{
  "norm": "rmsnorm",
  "positions": "rope",
  "rope_theta": 48800.0,
  "beta1": 0.9,
  "beta2": 0.99,
  "lr_head": 0.00619,
  "schedule": "wsd",
  "dataset": "wikipedia_en"
}
Each number is 128 + 32 x the weight over its row's rms, rounded and kept within 0 to 255. Layers, rows and columns count from 0. Numbers have three digits each. The size before them is the row's rms in percent of the matrix's.

# k: layer 3 attention key, 64x128, rms 0.079, rows 55-63, columns 0-127
# q: layer 3 attention query, 128x128, rms 0.0848, rows 88-95,120-127, columns 0-127
# v: layer 3 attention value, 64x128, rms 0.079, rows 32-39, columns 0-127
# o: layer 3 attention output (transposed), 128x128, rms 0.0797, rows 64-71,96-103, columns 0-127
k55 090:131089147139163161150122111154102103129078096174107120146171155134147158126126091158088111100143126117172198125133124144106090105094096172107106192092093112093133150048097148111072128080118144147117181173085151073136137135146124112176186116119154118109129174194152128195120106165146136166146114134116176191224133106150132131153095111080129100129091206140169144156108146151096080142145
q88 084:145141093161142148139137186178131179085111112078157144104151117142097139096122174119111129126108177185081141133118093163073126126141138106181139086118144136133105145157153166143118135157127180105121121104036107081109133172143124156146061156120129144128150142148133128165198125099040130135163092158078070118112082170103119177097167169092104161100113129110115081103090127073099146199183
q120 091:114106105148148127124118079126121085128148073141074120148119120102094121063110085143160126153056117118097119130180128148093099167130110094161178090096109154124016111116100122156098138136107193080094098121120107091167106117133088087141159094049122117094154127100101056068125108150102083121123139122149065128095154152134141158088091084139100154136096109085159157121163081067123174141132
k56 098:158173134125146141139049123159090128191132138132120109106170107153134064123114112113089165109080140158086098111119120146138098156121107163150150128117149165087143150140109129100169160066157135158089148206077112085097087092150122113127140105111205137134134117130152132116076092115110108143168095122159108212099102129140147188129162165128106207126134168212198165140110119145089108078156
q89 097:144136099080136115195152093129172107124067164087152189103111098145143196110114140120131149169110090125120127132140139126137075114087164123104127152127109127111170068132138114128131118133120117090161105140156026093104152073138191163144170089161119151121139138134091156134044180144100172083107145172148141097157066127126106175140119070161139144137137146159122134052120133201195121124119
q121 086:107169112079108106130122141073107168165128180090153179151097132107106122121130152122143203107121122176096144094123194159141145135115062125117134118114120080112191101159218111135131101137140088139144157095134076091118131164094157148124180114120107175140125147194129157226069124072063116147128128121161130093173143113093140148095132158096128139137185159145108126138121207130163170116118
k57 098:124156104110159149114167084104127118138121124158155131156156125123096185137116233105117129109135128152092120128059177176150049163100166082175158131176173136128104113083108153099104183180127135060177108108149163110144117163152120128084136152102106118108097119152163137123117182117156132169113106131090104082133122092033086127138084124170112124140118161152109105130151072209159127165137
q90 098:161137131098123071174070062107112084142147155134088149194055152177146146158101108129167176112157098189191116140152095141132094111167164119109126152148064141087120139166074102101160166090138117159152143077135138139184115103158164132104107127140116144089195135138083125115122065121157097133192101103130093097103042102121082130167132092122148133137120148151098162085110129076148135137123
q122 096:132148119111107138145141104113105134120146153135107137124049148156128115159131114180132154150133182119172143123079120112106134084118122128128204114071148135132166138140211124141125127078068109180155097106110066097153095147085123144081150180160103128161116132094095176140136106088080147133166126082129147112164097109108089152110175210098059190095077127175146122092132155223111112142101
k58 107:118150144181187124136134086137194131052149095096095121131114165130099103120147086103159133145137094159154105067087125107136142141190123148174128140124101133077104187171132190113088101199111136160140124118103174145153118132139119100158161075159050139140130055161122132151117117124121161130089181102142178095105118128095059108136112134164165102154160099095130191158139094098086135202131
q91 101:108154124108139080153119137204151133065125126113130150137137109114150196104127180115137123189173141094154109064179153154111104133101166099149146123178100107071169149118144141126155108146119136129172123175105115116109160124138157099108157059163156120098188141104121072141129115142098192064107127171143160085155149172094108119146194066158145126100139139139127108157073167108195185158065
q123 083:128153073097149114100140128142121137102147149108147204098120087131149170133178152087127128075146104112071106072148139125129128128146105151166144153168118088130214148139202114170149109127128053105098153119165131097070143180081146109136171118119139164056064146143100102169070127150053106134145114153143147111180163134116104157124130114092099131105140127148121181097172188197157125149104
k59 101:100163111145117111113160164110109074176128133142155108119115118164114143137096230097128094151133111104063137123109132196152160203080159079142169140137124149106150142126109056120137205168151095074175171120137178118114108139147071154220089157155133139115119149143186156141160127194106135178108126166148129154157137139110104124092159171165101157169110152141115104143103106155146092100149
q92 086:123137110095172135149116131131128047170119134079091195116126077158129149080085172064143091132141124145142098118212164134073154173171144076152128110137092151094111109113124086114125115135123149138144112138100131174161138090125161096127147142149135127115213077157152098136117180113064154107152063125120136156080116049103131114113048146138133114131092156108134084116145178090142146195121
q124 089:067143080187163119147120151128134137171181126075136147109072065095123101080182140089093082104165111147132083117157165140105133151147103124129132200159124123122099155072122118152132103131110075136119096136134123110052151112122134146156071091148139117097131125112192117139158111088164090096102118148107161091099055162141134139089099097145144038162159086048168113096131155133114117098167
k60 096:139184116091136128133101145141133179162153119098103124131136139151157094097071196123142122106129058102102094157195096144121162187157167055101145100153098105084143136108189127124109176163121138091175159153088139096153112170152128140137076144128107098041156082142133124185133116109097157162149113154144074162146140177116148130153088178111100162126072181213113099121142147111142118093129
q93 077:172109102142174161068151107062162104092086114103163121199185142142115126174134189177069181110147147143153090123134139141156064146128119122120101094119162147142149120125150132108162103098155129106112145115163154095152147122117145097168195129158099165152087148087161153103044136089152160101197082206182132120177161096125126135112096141137100113100158159133124172117122060171142130121138
q125 098:157107139082151108060137140116101189105137160086152222097193091140128196183070105101108149075168066167135152115139091126155092157139133118111116132159132082167182183142138088123133117184174154160131115107100115127124152151159150126162152149149108159076120134089130115181138119125138125169183131171161112126153199147167159124081161199084124158132109141126156118152123131111105112122183
k61 090:115117104132089122120141134148116074117117180057174108122101098094093188110130126105146105113097066170112102133105068115108151119123133130114114099085111181131076105130139142145130130147125177089153069136133131149120143166135103148135147116099131113130119182099113196101090125062170223172026111141120131135107127195089100158047103112083124124143163080098142114158169153159118172145110
q94 107:092126110147114097108136119095166113137122173083098124141126157177097154138149146109100193156130109146163121129069187185140096119087182145135149120158088089149146143127160123063115121090102078170129135190132081092149119151137126132138131134133107161111135142121072218152148103119109126127121162115135132075148016163092053133149113090097172162101164158193068120129060145137134106126121
q126 097:135138162076118103141141077131115126105147157127111091145059170136114205160118148160140170164135076081162114132124123198143098134128111118147124085122050129127124133114207106132112188113119156163128069090186082187161186103185090126165208145078136195114117106157130148146147131136114143146153142093172076079111146140130097110100125124093072175152104114164131127139144165165148116126134
k62 102:111127090125150139118086113174150133085117125187113091143161103161136106131172160105091072139203107157133106119086208158147066077093118170170143134188133169161183115126115111147100132177136105102169150151076129056103107153133088112140155110158138157145099139216123118119105161075126120114164097134146191157178091198067081158127148116137091167144129134145121124122117114171128100130111
q95 092:107138177085134148096145143193106128113181107140141164121138106154139116070145124120143074162092165086189128080155106113141151107126121152125137112146129149154115125152074093147171163121130155146112142116176079132125149134065159156109088130182067069158097129162173134160169153171093110098105159049109147091142146085172136086130122128151197178131147102157139083210177134100109199152118
q127 094:106139076212127115163133142107108195157094158123150093122164151133118099122201104187152124148106120128107109121145102082111109098126133127116169110107114087125143108118151100090112111155111147097132155133104122105161107105067126136110038166073151120094121140145122135216112139085061063098127137104130157133081134044127082136115116115133168161088163111109160186110083093125190158190109
k63 117:102172148105082105165130124134108178142144152176122167127137124107127131120106127128125141130142183082125137112149147161161167090121137133138176110108094136165128121094108148128155196140106059089161168137168148140163155119110104202089031145143161114099130101142143113156170143142076058128114111060128056084116113173173129086210153144220137147122149122176119076133111085110133137149122
v32 110:202128145154186068171107145107133115089078125136089167140129058136108194111173070101098164093166096078134094083157130098162102125116120114149076115109152098116129128129125119101104125146130155116151126144162139096083122176119099104185160113129103182121162134184124165134120123116075225148164093154124125124185135135113191138106096097069109124128100112070106131090107145196098135085121
o64 119:148084083089091165110143159154163195072109109157083119129113130093129150143108119111098162164103193086088193103141147132121108180177117117119143112121113145148066100127104112188092126162139144137133131124144116166125132126146151096143076128117207072141132073101130108097095142115101109108135072127070167070180153098144142105194119066124223135129142161070115142101126102085134090135138
o96 101:136121098027103110175121115132093151141143106162135101136071208146108090060140144129142070115080122110118132156102072078199127171133103125109117098185151121142107154073181117124148109091123105086108121132084093169172164170103152110096110128143182090160123145150129086191142119102115065144134140137092128137093144137125136171166174142177147098081094127141114155153072121156128152189129
v33 112:118110139134181111192152113105121107197130116134148134153156178114138114108088181123174158085126133142154132119078126107137128161140172154124120104147127128120066151126154146103119139129122094095127092131120143164073132127000086140138092129147135157099140171058159204077145157099116127131144103145127191165080150157092132084147052124132155094141165132169101108145126125107101124102124
o65 115:157173125198105076147088141089176060120105113131087187168155103181179089110083184175128094152100099070127143184145110179119116166080158094180147112121135076057163107124105110155113083154127147129116160147095076139135091133146111164112136085122118115139091124216137170127133102173174113113133164095125128136088114114122126116117128132145091166132107145168105132165132091090109068178119
o97 102:185147128125148192130133130096127138107113156172175135145145118158158209090147130063127149146105131130112122177135125102158141082102087096115146123073153148108118136126071138187110084108118173102142092157119216139130109098148172171124178131103140129114121108137110154078165131123102136074117206078099118103135164150200162091109151087094093126164042068133075124162122145170154109118127
v34 107:066107162065183080121140129128167087166140131143110173147108117116096077172070150102114119108106081148137099081113100070134136102154142070143099138170152077150121071189103182086135113178108100106135114148098159160157156090107110123162128120119122188118099229085097167102178150093135152187141121125185165140176141126114152101155146118172162162139160134189159135101136133135128118123129
o66 110:167117136101211139107109089066142114105093078128113073176060141154124100161105139118135111150140137125144133129108140129165050116101128110163112148090121082132140083135084168137117114187108122126066119092087153130122154138106211110147111191168125101109107140131191104090119132155195163116080134142207140125076109105169119148070132124143127174158111125121072161118082136176161089158107
o98 100:177134111131136117139169062124169167173149072063152126120163131158174113139130118146179137131108180136155107144086165135139180126140071159184138133073103122112106126138107154136165105107096120116155114179135071101078130111145127114064144147159163121120135113179108103146140203153125049092134114112104116132098070069121088166103124130112120073130146115113193116067094168161059123070112
v35 093:145143137156167138108080144109080126136104084079180109144132178124159106174111102074164104083124137135138175120098096131167126106101118039153117110170117137136168106170083199128189098115106110141113108115163122118092149126100074115068136112133137183117105155124166147122070146124162083113167114151139133170166164075092150163178079187153217118151144152113101120147124103134078081174149
o67 099:116089133107088132119111078118070128155116088121125093130140151117123099161206156150121082171127118124147127123128125170174167107148099132133172104126142072099093109153095124103093172110182107123122128165166150174210110187157098101170057155145111075187109178137067130117132189153106190050133102059176120054153098129103149133123157110119101141123130145120108144136112098125133157113081
o99 087:083177163103075158101097141163117186124101173181145145121179084139134079106163132154119169148092120172137077145129161149114143141203155171139117095144087127124101119126162134120075135075115116135147145148097185178102094142105135138078049108175145136077103192143112098136068113124141187110104159103104110102146131166222156142164108140150101117191147097097161090126147128118151103105154
v36 114:171127203210182095125118097124155034057166095118137149168124132100108153117086085128172174088112067136154094112125134154135130157139121110124108122090116105143120182155095135098080129128069082111143148102067065151146140177050095126187135113130137188161129157070140155102168129145157174159090122096130130142142119168118097115127100112144129114115129173114075089145135137138145114124089
o68 113:161121092163042178100173189110147101099125065141153132124132167110103114157075133168130062155140167069086180166135129196111135133107112171141117085081117135135145092141100161134110102117108106118118107095140144114162073087106148155142122144122093080104139150214146184067099151140147120088150141164186148157153108123147132135144105148159132150128183075088131062169102133126116071135101
o100 112:102136187088137071089197164115096158176148084180084087166218118154155142094170166163159127125081107108122157143124153107165095120126129104150098103120142127116202106130137138190098127118109122174121091140135082143163161140127110092101149125113120122064091118157129111147088125190105084116186125141157114086126126190086182146123119152149152171103122101226137110153165114133120167134147
v37 105:081115148127071100158133176196123103029149085152092202100112149151169099154142109163103147112086135137108148098147118183142183098146159136151150079166102120090123071180095184115149100136128137128123156146124107065105137095181117143106149146109148188118081146177101175136090154145106124122118177116108134110165153142159135047139110094125112081126106128086195150090121137096127117156169
o69 110:080126146091176129127171182137131098098042162114117124103130156144141109125159145113131158109135169156093191076087099112155158122101108134132069120191190113126139146122099066109117112105139135132157152127131108087070105128145081097170118121132197119103107190056142171085100083126140164143141098130087092120082134095093167178140137182124198115087080104100145123109103144155178086118163
o101 096:131170137093142105138084101125197048107097147096177152170103138123190105086104140130156133132173113167145077104083151116108118127167049133143118119134086149125097186103094128108129107137059121158117112114143061091191148119157133123127099198105149122116133140189111126084128178114165142105098156134129118142142140093174141181063136158118072144185111128147147161069111187139164156172143
v38 112:140110138057095185122102162171127165077170098172150153178119140098159142095108208130148097066142147112089108154123075192124173131139107104118143113138106127073118104160121180056132111144082106062124127118130123168080129157075105119106100166112127142129137104135106178148132136129150177119145121088107166131078124132147132156173060161104103112116151087136147135159107183174052090175154
o70 111:105133120138152127104087120104148103115138136123068190074166117085129182193140168137145166106107168149040153133058113072153172124124093112127149093118124148118097145106128118128080175129181191122135159162152111164114079139153096146196136175145134079130112160089127193094135111111096155094155146115085061107119154153110119134135151168130178160100101119089103111175093100133056113175143
o102 108:160149121177134107165127112112180129089152103081115097158154086152101084100079116093101106140159129143158132126167162138102116124100069149233079122069165104151115085070165142153133155110155136095046170136058184111134122113096099123107167117144140121115143059179146096079146101102133038146112141108140204145137128155129108123075103129151114146137130164137137170142104129114102148169134
v39 089:166128107219178135117128173127107159104149054131127092163189141080054101129166117074090105120099118168081136123107089076105156128110148101143148121135163134137165102114132122138124157159087101117135169124107209121127124108106103135106173138138122097127158104113188144149027112124114175142117083192153151124125141163057123129172121192142150107104129093074120154167092074130110122128141
o71 092:073104124110088211062098132087101142151115112078123123149172123128122150145161124136122112139178140128111104137172063056157081132136055096118105112119133114117168125116156137106096093175154151144114138145084093183123133107129076139145130240145101134142138159145079137150082154195120172150107160083156127146133081119140202106148130120167164145132151131170106125149114144156161051096143
o103 092:124122192059088134151107122152102139114132133118087121222145136135133151069124106099103138178138164129178069117156146125150113119157117079119153126094134130118146075166101219139136142090192055125174072102147139179194121124123130116091109122177099122160127130132094099140180118162127147103184221095157118138115140092162133106154201100142168098144142110122137130157137134114123127113073